Each number is 128 + 32 x the weight over its row's rms, rounded and kept within 0 to 255. Layers, rows and columns count from 0. Numbers have three digits each. The size before them is the row's rms in percent of the matrix's.

# up: layer 9 MLP up, 256x64, rms 0.237, rows 78-177, columns 0-63
# down: layer 9 MLP down (transposed), 256x64, rms 0.227, rows 78-177, columns 0-63
up78 104:101104127111108108087066158119107100114190107116071205197115125087127124169143121108145154165145133092180129150120071147160123161161122166095063130161158068162140115154163128161154142107140142
down78 105:118116147114139167085096184122082135140109094177178134176148162136115143164115059129143148097106073101106134151117090079069097110163157189150140074095098160156075117151083111124141097116162102
up79 095:097135167094116115129138126153137121081112194110107103167162067133089161060076160154130082147129144107142093129096065085091160135089140092146167130126173115154083160211126165138146136110156112
down79 097:147118150136154151141160143132151100172154119047092107164136138148131146140119071107163198169136117113098136194173184146199134116111164158139086085091111143120110116080134118154087181180126138
up80 100:118172157088128134113161124142163088135108194125103156113105146106109130136126104134125182134170211207162115075085131154157126159080100174172112169078139153123140109101169137103130186131144174
down80 092:108096164095105100094088160087112162162094160148153134089125103132109137214117125141116129118140128107123128144114123064132077104072195086133044138130119128116173162152079056140151121120159117
up81 129:131204138089122072087162141076189100157108179102079153117100147140163180123127151143054178154124117173103128136110135088093175129123142128158129134120108126087138100151168095125053120135152140
down81 129:172162162168135193141140134154109149125145098061086178161121119110130088123119125089200126114138133173091123135055163116077122152112132164116132105100130123136124158138117065157186190106116073
up82 099:086095138126120127161063201157153151116104109131093146137169163135099170120100160128117095163135161216147158157146121112140158131131125093131129156156146076189157118139092098093040123133176110
down82 094:136148170070115191131099136172093093158139100164105164089124157160119134162142178111129181095139159116110133068162125142134132145114091150099158080077204061076114145138129130107084112167122100
up83 109:127135108092085134104082199154109196159079119099101123159093173055103120132128133135130127102145162107141110126103110144163128094135133200139126107098196150188104178121115133188112176114165138
down83 106:138087153165134154099052151120150139091088127152117096117109135097134166177114126125137172106167144089098135058134173136127109081189138168163126101127173179055126173106142141077135146156179141
up84 088:086186112109120103149095151102144129162111076077113104117118122170134080135085144168161154091168123209121079105143121169119180143130152177163129132131144073194131078121108092120092165126097091
down84 088:126111154136195169130117141111207143121107158117139143121089156058116131156073140132105211120097130095144166144141134139130110104185100124102126123105177162146198099106095141138164126180195138
up85 098:084129166108151078138112115096128116148112139142113056146167178117116105158107159158148132108088140106087123118142104141165133118140156200057082131121108108145126137176098038123071103155160069
down85 100:125070099081155147153143141145088144096123089152152106121090137143134116040113141145075146130152088142146183093178125129084085112138119079185193126163079187085143140162107138117105092131100126
up86 099:089126110117059095107153153125086133130057095074114109077126119082132143107114202127103091132113108096119110192155129072103130091136122128134133181101160055120155057126138139106100157131152100
down86 101:146132126100135116184110118113177194145135087167172132126096146096127134131143098153105141103128140152121117126155073164068072141111132177123163141171164162132171174171123139066092189187139074
up87 105:097077113118087116152137138144208183154160115125145124173087124103092145129145109135051179164111175175121164155108073071130140145086111123093155151149111133110135143159156094105067157079122103
down87 117:131065087075134105129142162096149183145115147188115126098124109160143141150092121181101087097131111086075127133169133155191133138082130134095156115153056170138154149146072179165168097107113105
up88 107:123085131096121097096071112135146137174126138129113129198109215142090145107113117155137110169147133153186152181117070148124151139120122141133077178110198102153148140158118129197133169080122166
down88 107:158078151131115167141090174107137121149153079137128133146086164163109161092113060156203082132178065122107135093153081082087096117189104121125125094114112121119139126097131146132198118137094169
up89 092:177159190118157122159108182138134136142135127120173077106099098097101130108125105148081160128161189100117074131134126164149123144046096155129097141113182122162185122178143144183070163147124150
down89 093:143146118109100122094107067174082111077149159109137154105097066127061112097128099111152054144096099104163106091150127117117070136136137075184096068141129121193134158121134143147145105085112097
up90 096:128144113145162092121143214182097128108137131099057124135166163104160112124145082121137101095145140101148112106092112084067145132136074109113096101104122159114061102091132036159155169113134132
down90 093:194137173071136059150173141102167171123148118133146104108045161132104189128157145102159128127113141086135194145122126111160100144149146128084166096083141162131107125128147096129148191134169087
up91 096:174128111139101162133119146096114112104109134133123133123097113035106102126132118181068162138149134083082154136151133047109116110116121165097132215143152151194103112133117143130121126100184056
down91 100:092136094077134108137160085097157053123177099180151134083073105192153161157142133136145106123112123113140116069176131089135080121098146211120154096125166156141122187082130148130128126108131151
up92 096:068168150154136098106151139105159127127087137065083085141112099056126092174083180138129170100107123118126154155137128123138101121099133126132140145130172042154128189131140157139122213131173108
down92 095:132151156158139171163155131146105106159141159211175188141098191111136143130141101105117229136097113122105087076136161162160159089086084146158076148143112129118132139088126115113132182129116139
up93 081:137125094124130099123099204110126129148165195099156088132133136108177146118101192128126089147122105129167178156134129181111160061130163152114158177170163122112084126179055131093118086095135145
down93 080:102148090079101135089161141123152095084092221092127163106117097096133062148146057101183108142128137107115093144136139117123084119165087139109121124098096155172089181127140137132063138091115153
up94 090:168117127137096151094144145097113144110075190142172127171092129175090115096104147193148136089112127101125069177074066100073158164105083104124111090191149129128104146128136102115128126072112155
down94 090:028150114090139146137176142135089116144135143127145171136099153102114125084143063121225132119128094150094092110105138144112148108093097182135126177128159106147099078128159187084143145148114096
up95 093:180124162112140150104181146130131132164122150092154128156177168103151140164121143119073168110104094115110090214097140133187120081082106149112099123095101125139113047208152121138089129147102145
down95 098:156094172116143139146204127183114147086088153142161138142148121089118126124156063120162178112112161098136076155097089148148144102076207129097114070094127124109090080066130119122123097116125096
up96 094:153122167127126133158138158154117113087168172106158127193177129137100147132134189144142116154144086110124154146153075083114144047155132135097076116216149133175184125128081076115134152106136104
down96 092:103184074083184136113062110109089139170146117131147100098079157102134124137135126101155117159095108098141118066145126176076146111103110145117144058116183158114133122147168106199101155188115126
up97 088:185166098116096135142185144100082115182139100133138105069131146118190108135161142133143102175160142111147201167150130147163152143121104090135077129200177146151128080111091086186100133119136117
down97 086:113068144083171140142148167091186124118152089149121182106129133143102134167120142027148126123098119087067132142167144191122113089143097170184133141133161120100136159089168120135079125156148098
up98 105:095138123117104106134169118078169105096153147092102125125097078066161108180118145136072115184141115095141158101152095075181173095093115100114088102100115118115159132168069086159097191149150121
down98 113:090127139144192175082133165143138164103103136112124153093168103114134104167161084117178106132179126104130231128124170154155115097118074086071157144075102125154129118115104118148129193100141145
up99 099:112155111082138106085089072100143106138122112152079069130095140121124204120149139101109175119108112171126138101144079167182124100113095121148143103092096097165103111108119080154038150153178162
down99 092:133140145134094136142108089196082106139118112096107176081188158084157132137083107106124133049148142111105093110143124163099115092196111139097138069142142137057144109108096135081156115143080086
up100 104:100078137081153088097143116145143145152137104153095067171123103117113131077096162116107101137134184184112159167116145185110079081109134120121104160079172117208146108186085109137125164148158107
down100 093:168095091138123107124144136128092139125046101175141125131126080124066134130126146076178177104080084149120091076128173123114099137126059130160097135063129124095103088077104144106148158131155174
up101 097:091140130141122083127126096088122105102111157081153133116095090089162171140087225165098120143123143207099157135141136060175097099145139114103160161171148090169180093148123114135133137169155136
down101 101:168128133078192162115122174088177100126112142164128118149082149115081130094117117173067167081116125129153091142112089095109129167099102097135112132093150195168102104124148065101073122189129112
up102 108:108093114105143132120082148154100094129212114080103174089200130102152121114120193147072123166151121128182129079101091154135151124142167176149130146146093123126215166118129127168130127087115135
down102 107:091131119117121116133137153156109160112134149084161085132130105170119152115126116178131112136134181104095145165046088147210198106147156098165136121099086151125118080088142106188192160137108170
up103 097:159100100163084117103180111137110080104064174134145073170119103115109199128110161124104159116208148091136103159142099085122162141125162075078150158113160105120108086133133095144167139139156175
down103 101:147125144123084118144096074127158112123190123114164179111086069191051141123077123119111139100167116114153152069156125096092086138109089088083151165080113160134093134117118124171125172120171135
up104 094:166163099086142122089112125182108052145062112099144096098121156125140147121038091132116176095108183117111051143137152112114166088109134137130138191103109165098123077139146137099113121127125150
down104 087:134084096087131136108149150117118098150115133154135152051109083097155147080114107181165125190156088080110129163132133117123138136136177127116051168162122122147209167116102161111139163130091066
up105 087:161084125086165126084153105188159144153115165146104137150179053150160128076068153133134179118133111074145098168107186120114116168120114127111140174153144209147115144103131158115130120085123083
down105 088:089047149121122115104160147186180130099140154111167145156118148118155073164057098105180124100114149069112186141161138140121116160149165101084131154116132136096126049149156125146094098099149114
up106 092:112143106131120100112095111150171091135096187146121170125118114150188070060151143128080142096139105098085101116140111158091128150116150110051118172123131163209090107125076109157122127081175114
down106 096:175134115141095091136128146110112031131135150152121166127116079157129084119180126069093128142154111153133151127124160131179055188074153158068177104111113174155122124176160139155134137103143132
up107 095:109120129139130114088070137079137146127187127072154131136117099150150098161106106188087125159113130133083146192124161116162235090090130089071147139096133149137139129147085095156132111111142074
down107 100:156158131100138095163120091159171151190152123117082132103119160146116102119054157134144081130204174161076138087098185169139137122142118090119113087075130172078174153143142133157165135105099117
up108 096:109128176124106123077097201114154120126134147128126113108168163088099099138097114115138096130177092119143165152095155121172187157119119130100107178090188140081206083135062115122090124085091115
down108 102:149090156156123137174176189103137087117162115120207173106114165115079104137110119095089091140144106111121136128159156127078156104134102070098095086059145135124167112093108102086101062116129095
up109 088:114086114111137165117135156114175120140110205104154136160168161075148161107065149147106116119121121153189129164102099116130137157123159190154063120168092111120082128167184086198147096133109130
down109 092:128123095095148101125127114111134189119140056152116107181153106120130094082131121120114050130066099123139095135135102159150155132102172127205113078145133118116128124149149087237116146168112140
up110 113:085083173131141114067152121100113139186105151126071158178136118094121146145114119139116189145169180142167177143049079111102142082068094195119099119096116100126126145111165139109120135130114154
down110 106:118106147149109103179142103138121092097072158103184153167132125160118159188104139110088071144153117075189134123118135132128109122079109102144149139104128116180131127050163170051142111103173083
up111 111:117127140108128074130188136182167084146168095054182126146191098102129099100098131131102127210146165088138102117114143102110119117116134203108105154171105074092142120172153128126117146143098149
down111 111:112114112125141065175167121135179104156177086115145105075142077192137078118113102124134119181171143174081073108126092139185184111188123170125125156094092121107111109135157145157106128155125153
up112 093:093149114135137109154094129183106135190141201090123155163163145117156157107131107172098135138106080177128127114108095135112101131141157135132064166068040092132091117087191142156117112120174139
down112 092:080124155144125117146119113122130096152120137097091150168109098122106175069053083095166056115120066111141122058139149135131137104112166095120150080127154103185144097038107114098126130130132147
up113 124:169118126100123131107167122135143148118153153130070163133124120129105148154035140136057123117163096092143148123079055106149193142071143111149151099152142134152147080121146092195124153137197141
down113 115:146099138100160161143100107130133161171071153073095128137189151122180047142139161139183120134146099104131163141157189072175126142116135123115120152089066163154187127159131134157098113149175129
up114 087:113142162080122077110132140101069119235178150102137132157175125114087139096134113114079157138145089111129147201172183092132139132158166135086152146153129086124097146143082116135134130141159178
down114 086:087118138142092143117144156123094115189182201163172127125144171097155107160076067123108171079152140130125125137169127102115146118149151102186045119116106164093110179150161098079153140112118115
up115 096:107079077146119117052136157107188119102170126139171170088180171128154175100112132166085132196098134148129157084158131064133108165100139133131137139147125153095137078167076146132147155128088105
down115 096:110157119141174117123111121109096126131123087172022143093134071136181164107077116077106113131101146149079125164181180115093063155148083115157120137149113092127098111110143141087129174110161128
up116 100:175120100119124082101083115097119040122187098092100134128132164147113105065119213187136155128089145089145085172142136109150109156119123124126131101104099049084096091129135123134108135092135129
down116 108:121129106201108074187131113126133057134167121121147111095178099147118150081167174141120131143162169120186123156149135142140089069122175108142164060121121160082163164079160147112135141151102100
up117 090:123090121069113102097130122045119133096164124121056136155111135159122133084097107131105192100143130130179104155114155157148175155157145105090102130119166099089100058186068155168119150125117151
down117 096:079147162126165160184166167074134157124111167114197075128092167109144114159117131136145155125217076103110095130092184123114162114115163128112113093149085126103140109123120089121125156175064143
up118 093:136119033125119131092114082156111064104072073137143131082132127117093112146106156163100177097123183115116116144155109131091177093150089148124124157114142131137117137165116106099121056067069147
down118 095:076089100090111115155177114109199094106148168185145177085117171089107144151142126092195175125122097109140132126103091128150116150120121101138139134205143121113190142092149172129152065163127131
up119 100:130122164090114086063052112168077118137147135130104122147130124128202156141109145119130122092117136159152111146146185121176138160114162156099094126127164124117098026114183068142107116161107158
down119 097:135108095074150157149138173116155146117149137128135145208194092079167105166139183091127060116118100110118128158110176069138135115136181084075154127102165122119151112171151151156177133156117159
up120 106:152134178145112145080138100150128107131090139110103161147125155073070096117150164163136142196149067121136071121104064122088143122135081106129088152154137035096099071175110124135107126127152146
down120 099:109106115140072118154158132160085150093126144109123110138105102070128141068130138162120141132036093095146128148115124120112133130204140107126150158159213179095145114147190122113096124171073166
up121 112:139109068099080119101158128110155103127100169130140146078161090095065091133083167176141119092186142105122109089142087097130155171119118132153138158141121106197189135160142091137101113083198114
down121 108:155089150145139087088126119169090146105171162111120175085147169141125141135212098107152093113120094154145153086104127108153099145117088131120052122135147180165135178116113186128131101104095210
up122 100:119104095168141142111115167094105136085136127106114132138109156148094108128078104174109193119126154117174103084125107163129147118159093208123110155150210105187161121173084158103084188102154150
down122 105:102139115067109194158107082162195144148094166094120114113146146124109117159158167122136102079087132067112130126133093095145114060157143131126162126050132128069136128139125134066136100123108194
up123 116:093145107108104059074096125076123168065141141083093059100141100169174166128123113096105150097095141120114120117139133106101135141136129151118106171118106095129120116113111126154046117070119041
down123 132:109104116101108143128161174071115187061123137174122103112119105186097169165125110133121109173112178163134172094130177119132083095120169189098113107082108165083142137104082119083086134120130086
up124 106:057153181115141144051136111118067085097083147103149124192137101065124124131116189121129149091160085144088138100115076148142130094131070176152150133102111084152097123155120111106082135134105126
down124 097:096155139166194155180101098169143104133139131116065120092176102187132147184161156122158149142126142139193085113190147103122184098137061117117149096168142136125138135109105173119108177164148124
up125 085:124173095118101114101126118204130110127132163130126205130134102159180127071135204098143142136130169153127040109115164126110146155152125146134133158093130191139157094163127100110181168131180155
down125 087:084098144100157090136100144069176075153095155141177092102049174133095095122136117061120090108132188101099165135152141143125108191188126152113128125143096104140143106164156096176119151116116111
up126 088:166172081166093174114140184148136094088109156153118149145119156101121201106061087108107156171160160138109135149134091129192117145126109180135131088156053089149098128125153151136103128088177133
down126 090:131121104123158178138163116091066123100053131077166120102083091109102114130090180153137166116153128141132132094144141100120133053154126071102104109137155098148155155135088181131129099096054077
up127 096:145148125104093081142144145132101128126148094107154097071093075106120190098119154136113126139131134120113154116133147102092143083050111115065130098205137108117177103177095133218132143133154078
down127 099:085097135145116154098090163128152110136213077150126163148161127121136193118123101098168083190108116114106176145121109143132126116153073152208159141142138101148089186140089112127124110075123175
up128 100:147114165122133130113128166086137094096109089106162128151157162150136121114121124181101238132143131186183147185113191115077129155048159134161111155074144134149131132174095113121115125136109124
down128 105:122120160126167127110111147148117122187140141211158141126034137116088119138123146109121120133193103124153177097120116051120142122152192132106096116132185141122082120141060162094152075116116120
up129 091:109122144106149132110098126080152101149084098120098136187136160145118139069158098127085179163093135145140072102113161125150156152121114110022109168141110203176086130132152120133102148108152070
down129 090:143135084099195115205091113087176142179047125203154119147111145134151170160130121156120109165162123105132100132122166134068107152123125161068136099154119192125160151145114109154126137118153101
up130 098:099213156153114125092153109167092128125113109088117109176116164112108148123093095198138199114100149092134132119041149180076128133107118084092136117098137124137150080111127134166122146142084076
down130 095:121163121136118152137063110138180208101153156135214078103112106136152164144143118120162133171122184137090109158159110105089120124138138168176086124172096134109095143144158092124131137047164142
up131 093:154093171178084115131141135170164130133068097136089087101139112088073189118122091189121115174127162091192157099110137100153168127094145146131107167080102134159199109101150130133140104125085108
down131 091:113075080089140160169138164063100164158134123133097159149094159117102102103083143102143093158114178149088156148118090041113166122143138134110171162089144136201154156168140116152090170111127144
up132 098:075066171095122102112109095085125085084107157072134112161106086143202139137084134152114134112137159113122102102135150097100171193050127090139070130099101169124140111157136151163133122092114163
down132 097:125109133133115131113173093102151135145158109149094071155135099145158082173061117124090120124145142207082159175111136165178127115103172159225144125164157095157103145120087144114142102184128139
up133 109:073156129147126101084107171086161113149111199108123117170109093152155191085160171148112178111135185139152075158113151104101145120095163165138085126141073130139117146099168111127153095138057095
down133 127:143119126155137110127194175114100174186101135162105125096091139153193184090147150133201157115143143112124165108121136075184192131157141161130077105093084144126110140135150126111186105126087094
up134 097:182157170063067119139139132180111086137118145099093083106115087090074134134128145144140106151150139169107093162126162068140111218144101149084139167164097115117142143170172111139124153092108160
down134 090:060086081147111137103065122194103110171150111132156127118112086146160156175151194059144089157120076125155141084163135108110102170128128122086159106087116165122106154186121118127173126116128106
up135 091:136193217128160101137146104058175112135113131133143147101109150129125171115113129125093138151089148147075104145124103121102206183157096201078135136147096142144095101146131129162079103155165133
down135 090:175108085142131109166150149082145135119128174126126146100145062116174103152163139066141146152078152054133122117144143088106120180195137117102118185079101213111157146091124147145154118138144141
up136 102:107126152114099154103071205194067108170173156074129077095166150158147195102089097163147125158135092129141114168139139169151156095152078133094126128185133142104133118103119087135149142120141104
down136 101:166123091128174158103139073124155160043127171148137151100150162171142116099154129178112141113115104127145184116125131170094133134218170114113098149173090113164185118126204124137118133131157108
up137 095:171095166103114128111201174133116168110113138122107129206177149036107113145118107197152109111169129185116138105154097109116120111094129132133138103097091110152196090151092101127099096103125108
down137 094:137092138158107088115105144203153087153144090140171114153091104122172118103102132132146113128096140072124204166100113106142153163096167116127169187202079147171142138128163155120173095162119171
up138 098:072134129069140086137162144067117146126128139102124089088090184070070142126122138137113121104117132099109116186102121083091153101110153103076110202116152042096173138108103149150119114119120099
down138 097:094139102140139184154053157095129110110174092122062178119159140044131123158138130138167085165116123132139117108118140139151176159122182154086138123165106079107159158105172112146155137111190089
up139 099:145165160117134081140140123072167129175158127092153101102182174114170165103080141121142136073092163140187157209139161106164149149152102127099083137113152128211115117114141172156124141092130113
down139 106:168082132139142131162142128072114153184153100096183140080191162136124117152127181047148103157105139170163162083138107132160165105135131104097143118082145092202103146102167139139159100148107148
up140 119:109122113130063137072176132141208073092140123096155157172131149078077166136136136153123145106135185073161113096131041109136143104128122103102093163104120090098141131119119079137119178114156151
down140 108:055122118137130134099178101168076117088174136118109152183053100103102131159195155087135102076160164106104139084130112096121115138126163137105096154131116197108102137107127104124177187160134138
up141 105:125150129137092135049150109149161121155075099139124131151134146126118139095088097177058157117097159210122104130122103069070102060132133173160107148125103133140158102154164108141081156102151176
down141 098:126132128122125102056132090104120164029124128128093105092133123176140131155174091117132130120092122115149148073211176129116104197107138083163128154165153157123135101159095148170090136094158107
up142 083:149099082102113077086131148134130136099105173122118127144162130129095126162041141116148119067126138090128184121051109095098139165120163108158115196168051107091108139124138137156115126110152186
down142 082:152068142118137214099173223110141146106196133118149116097141133142121126174151116156107193152101129092131081109131129164136132142188106119141177129120157128154158121117150187169178115153115114
up143 102:105150111123120139080086149122109081109078143098080187141176177144210137160127068122139132158177119126165120155125100095109180106109042140115107139075153092146125116124156120118110192127129146
down143 106:154092188134118094128169121077126132189106114127124135121104153127063129128110100138082091117090108175106133116123134182120103187058133134105197153110072116158148121071131172060101133103130150
up144 111:123113130131112112118124116151187117121097184087098156131169157088104200183080170105066179083185123137134114085109090171116120158103079105129111123103119202131126078164129118126124144147083127
down144 122:122101136178168150114134121104141215142143136168151144162113141125077166148148068099123162075181123091156101144133101121118127088095146103099092099084145164112071132096154165160137181110068079
up145 100:095128162126144123094116136138141107105089114151075174128110100045114158124100171150140095148174154189106119085099142132049188098072116065155148167101168144110156144119106103130103163148093127
down145 100:119165129108115177094111075115158135191123142142116074144104140253080070159150111151159110140139166098102120128129127106082160131107103146142157128090047139132139139103126118157159156138142096
up146 095:115091141151097127100165212105083156101160167129072112130068127102123130126111137175082154077180139141084103162158162075077137169085097147102127127077100130148099100100136130162140153117164166
down146 096:139117126141131115111119127100094146153167075164088109155105090166106128154097150133141155119102138105125204071172143186127066164170080069111142074127142122187094152163172091148094093152160122
up147 096:178135115100150108120107108087180129114142158129125067068133149125115119146138123128136142173225080110104169158152100096141185111126093182069152157090208126168100129165112121122137164123123114
down147 095:108098146177195093122125133127134145112140202065153213123103152122172120108090130129133139121093161113075118120114174123114089079114067113128072103112149087140168115099133066124122104158110085
up148 096:111188131125140106138112156193146071165155126178124116161122085132156113116089103162136133091157125193125080128090130073055150163067114100121072131162112113153178113136110173187129136129114109
down148 096:156102160141123202161106111141054128106192120115155082117116099120151075132119134122087142117097079127089139071122162176145121167186057177147089164117089115133158125174113137126115116147130083
up149 101:183125137084131130109088138071101106122142105073095128173125189100078149149138077182033113180121123123092129104128077125127134097136128108101087127082109143155115171168098148135103136112148070
down149 103:152113144128139059132145094159144116110123120149113024161130141152144140149143177138167102194165110108145128190101091124110182144123089152193192147154132144099136112083086090115129159104126161
up150 099:177146147087136099113069103137147122099159143104155109159151095110137190121152146129129153122084093122123097092050147123123156117140080113119129135086080122142113075121067136136131092096244110
down150 109:125092098069160163140142172119105057130157153179127159164119121144103124162130097109137057152101117092156095141091179061154146075118101084141169079105110145093172121178123136119174097125107134
up151 089:192128127099141115087163141190132150103122146134127145053094083111127147081128218140155160174120155133152125165177176178123120125091100142119122114143100087128183163123085143161106099116108183
down151 091:147102154050161161097125132107123151128162066114143165104126115114100155153092159167150150103200132114118114103116124096097137131104081099114169081104146152122147130073141136168126150137132249
up152 099:170143127091118158106090114090101156096051178134091158123145136107118127077126114176114122097143204150168148118106101161143165158129095195145114197136141098116159181149188138110112161097153149
down152 097:107058117114112120161094144112128119158159079137116168161151089131106112169159150113176155116131145094164102106149073107105117109095193045145155058138075076154117114097107137143140097124089080
up153 102:172117127167114084120178136131081122126076159108119161136098144106161142077164150168106122154104108127158157066149130125039146167132035140081104135176138177113166111152142129158133102122089146
down153 107:196128151100183066173133112058155165177147121137137073074148144141148161134163094156065175103137136148104109159116114127146160111156102150123111123124167160114132115101148165079104129150156050
up154 108:157135102147106110091143083132137074111072155145100162103141089122141162133121142130167171105208116158142142147098136165072117147092062173140127119077116062202142114138130136126081140116181165
down154 102:180114167106103123162067153119168064055132147126154146142156121118111122105136145114148134127094136206182139145154144122128146084109081133132105122079102187133059195156129164147110146117142074
up155 092:078112120083148109095091080100101100076183149128137112196158144160168130158106104165110187142138168186163112124138116199114108170117113171119074109141111090157121143103124149109075097175107122
down155 099:127126155111148186164142129143139120148144155176159135145110098061144145109093202161119080181090071110145145139111071073139111148093180120121136083150151162111138074093125121164113102159123200
up156 104:099131134125163112136088091144122130142138186129075176140083145137125113100169098162098120140158173175145072147068120126095148112079095135064086166092116084144172098090204097144107140165140152
down156 107:172097091144089102151132084125142133132105147181160183134116119163124066173152156105124101077159190148135157117090143164129093130110164097091159083116153074175145117116202126125099121196134156
up157 098:093141071125093099145162151075126136162080148122123087093152092090157123062082119143168169139141139117129159145140091165065168124110173128095112094178115079175132177182138116102090153131102088
down157 103:161125147131146096133156070118067151130106131070140170129099124101107105153195207171153135110168175149116152114132132140134105087128091109140114163127095160075149196089110136139115141193097187
up158 123:131101116059099139139143175100154113106144125140152096126131135124107165136091110119084184170118127142217145115174141080075187112087076146041108145128138126104154140143123086168154143126170095
down158 121:130124169124062118121135156095156120128098081186143149099058101159109084106121136112133136119140082109158121148096149143066114146103131130046088126103121109143080065108087048101174120114149109
up159 088:151132089116155115075133137087154138081154192120095044119170141107190095127132099109110155147123133114140069140140178130077117120133165157093120109117119127150179128090091087105080106060162088
down159 091:135069102115149064112140197080130189105153133185117089107122088124164157154117107097128122146128130142163172108129174176156089101134168155069154119116131167137132087110155165092156066104158092
up160 114:112105163129083100112136101128125057144131164118076107087162114078092146182105146162090146113208146210111115202133132136151154123133112165100147137159142166148080147160136110111154129122105070
down160 106:147161126168082099124105108069121146163147100091171137159121139091090116091095161182128118145147081098126112141077156170115041194136138094128149121108141124154094097075093178090117127169169109
up161 086:146111160137106113134083142151131105154086113091127145124098124074115148100111201152142174099105123098068103122110049120150116097177063173122115134129105175099131112149066131109086119045148106
down161 089:126099102103090137098088159066119099136120058203146173126082150040116125116118149079160091099119137090157104105113107096162117123122149147129092150070180134130147170168131148138180156106127110
up162 109:166182199120091147151130179066182132151111124077149121121100122138127133064103142184130149096135185101172183145152081148094163167104124107137094146127114080177131121174106153122134157089136145
down162 111:130113081149133166101146104100115189135119186123077101179104124086134202090091178115145099089161099140165118115123157077069144135107128101065103146135141109157097091133069111124118137163070132
up163 095:137108130080136110129144083154145131113163098157164076163132113089138147083169132182089140077075110178132043098129161126143138105106073133119131178135117121162167181103098098119064122112184124
down163 104:111060077139126089175176095137123108119089097159125142076119189148075112113140109189103107109106103120124108103143125103103142108127110100129124136119146175186207075058140127093104132179103117
up164 113:157144113050113079103158090099163170156135127151106142136100102070135152121091152122121149142122113123140155082160096112108187159124162072125125120189115126068190091164110097175107165129155068
down164 114:163119113089142108159116164082121110131113075140134142125115101107171135181157094110154127130112085178095154121078143140201113096160043188115172123159079101136170161155136121186111104131175147
up165 107:147135140098133103099141186129124144210136111134107120144127133109128219069110178126061138102126137154129163146133147151176164114082137155119137183136190054115131095168120108128125104163175160
down165 103:128108150157143140108143165170120155169142149169172189087121152113100174109154105111144124131143114139144139136111163187193144100085134140168110152065116134137044142076149094126116138225149120
up166 099:180123089129109150150121136106144127121148157069121123103175130136094080136093166167095193162094133169171146160117067096124090189137129117107127180109155167138146203140088120178098109082096143
down166 107:159105119125066097099154164198159114096106152149142099077153162126157113141150153136123170146159102191121133151117115173152111161100112160076113124101118205149162102171121068069126099100140178
up167 082:110130181193094100119164134140185046063144115129097108138140113091112126119119173145108152152173068118159135111137171132089180172178159125161176108107130120157139109108153117094114116074176103
down167 085:156120079083068102146119103065159178106159122100171105155125082177177132176086120102083158086112170176114165167148117114115137162135104118166136142142194132119143157114115117129058106084111117
up168 102:159209162055069120092090155118098131128091170082161129136135124148132138101114150088150142130122124134101159074126095107108136162095122068104153190140133111129103097202132157186129152076124125
down168 106:183137062162104085129142149094188096100114153102137140121079154115171138121166158079141153084128110092106168143128153111197156142129113169125147102075050097112146131120150100089105057137109125
up169 090:161134125148086131151179077140146122141105129110073081125172096078096190131127213151130133123150072144112179141146136118169123116138170162120110159124139132150050131115083120108133204098125087
down169 089:123171166086119160083106130143145108114149106146188119142099141112162111111188096167154163057142194088159122084068106140193110110109135144136090150100104121159110160125205148135108130091134169
up170 088:117112135111090047141071169149106158153169126079128149088084130112166118146137189116147152068152141139148122147128154042107115122091125100041147162138136113122176111095111133153134101138177151
down170 083:069114183143185197116145158110120142112055122156130088109159147117106147066080085155155090151109151142142135141149146132105151163129170136156091160150111090177181098094140120144104201154117108
up171 095:131113121102100019097125244148148145139097146117058166154112165127138144086111145107124196152118093117181113140144147125145104075126109122142142108143107118096128134077131099134088116115149140
down171 093:148190099185095099128126092145129097085128107140127157140159148174124107150170153096192096150137096142151105166135107090198112180145112085163160130108091171107112151097098140054145128104182166
up172 103:095153152110112100127126120102152071125060142081058063070194099125096120156127146122107137170197130153114137143088156141136129108105112168113160126112108112183135132159121117093120204146094087
down172 099:164097149198140142118223140130132148117122090156192169110137135121142130088141108128141158155147149182167041088137123129138101088143142144116119122145119130164208133103131166112097182153157091
up173 095:129114095131063118106106148097161120151125058109139119123145089145181207090141116155095125074087085135112178101105122137135130121064145174132090102078122127162112149161064121154081102125074129
down173 096:088099110131085092132155101168170126102162113133101156132120094074061108104110180159160094057127165139092161089103130100171171068134102141137175157166132160113115117179137125117128147099112198
up174 098:134179082124085151112138146134156089136102103131175109151143129148077115103084159166127134153146090089203220109132115097083176167129141182136155090155151125144100139154170098176143118070134148
down174 103:141114104145148144177150116095161089149127117145188149193128138164127203161142142083170141132105130075109145143072165117143102133164167161149144059148144106171206156145118155115094079148093125
up175 096:084166138147117057067155150133071131132083133102140083105107135157099170081086122120073150129116125153095106151114152108108156162063148163113152172165193193086160124138130132145116168159149139
down175 101:137140122107084155128101129117109075169149111166119077148149137140088122134146143139148161096075065079122131123167090187130196177143146158123177107117150139055087181093169096079129166145130143
up176 097:143154182129074157097202102153092103088082146129106089150147146116144191122092128196089153110104093170129063117110083109121128154191114129175068153118090127146133116149155089128137163121121119
down176 103:051145126183104078144161138132134103185186123088124138142060096156139113117208191084123140094164154141117163140101137128157134094098110076105158093104150153139142139147131145162064146133143116
up177 097:079125118104101038124162123133104116163184147117140143134081151163134155157099118124110120092093090120136069147080086073104104121109102139103064113155127135114137140121123114221088131056146130
down177 103:106142153117128093127160133109154120195130155158116091107094092089123132181145189132138135121153168128096096175032185104154092120122101143100173101152157157126177144164151171094175072144128108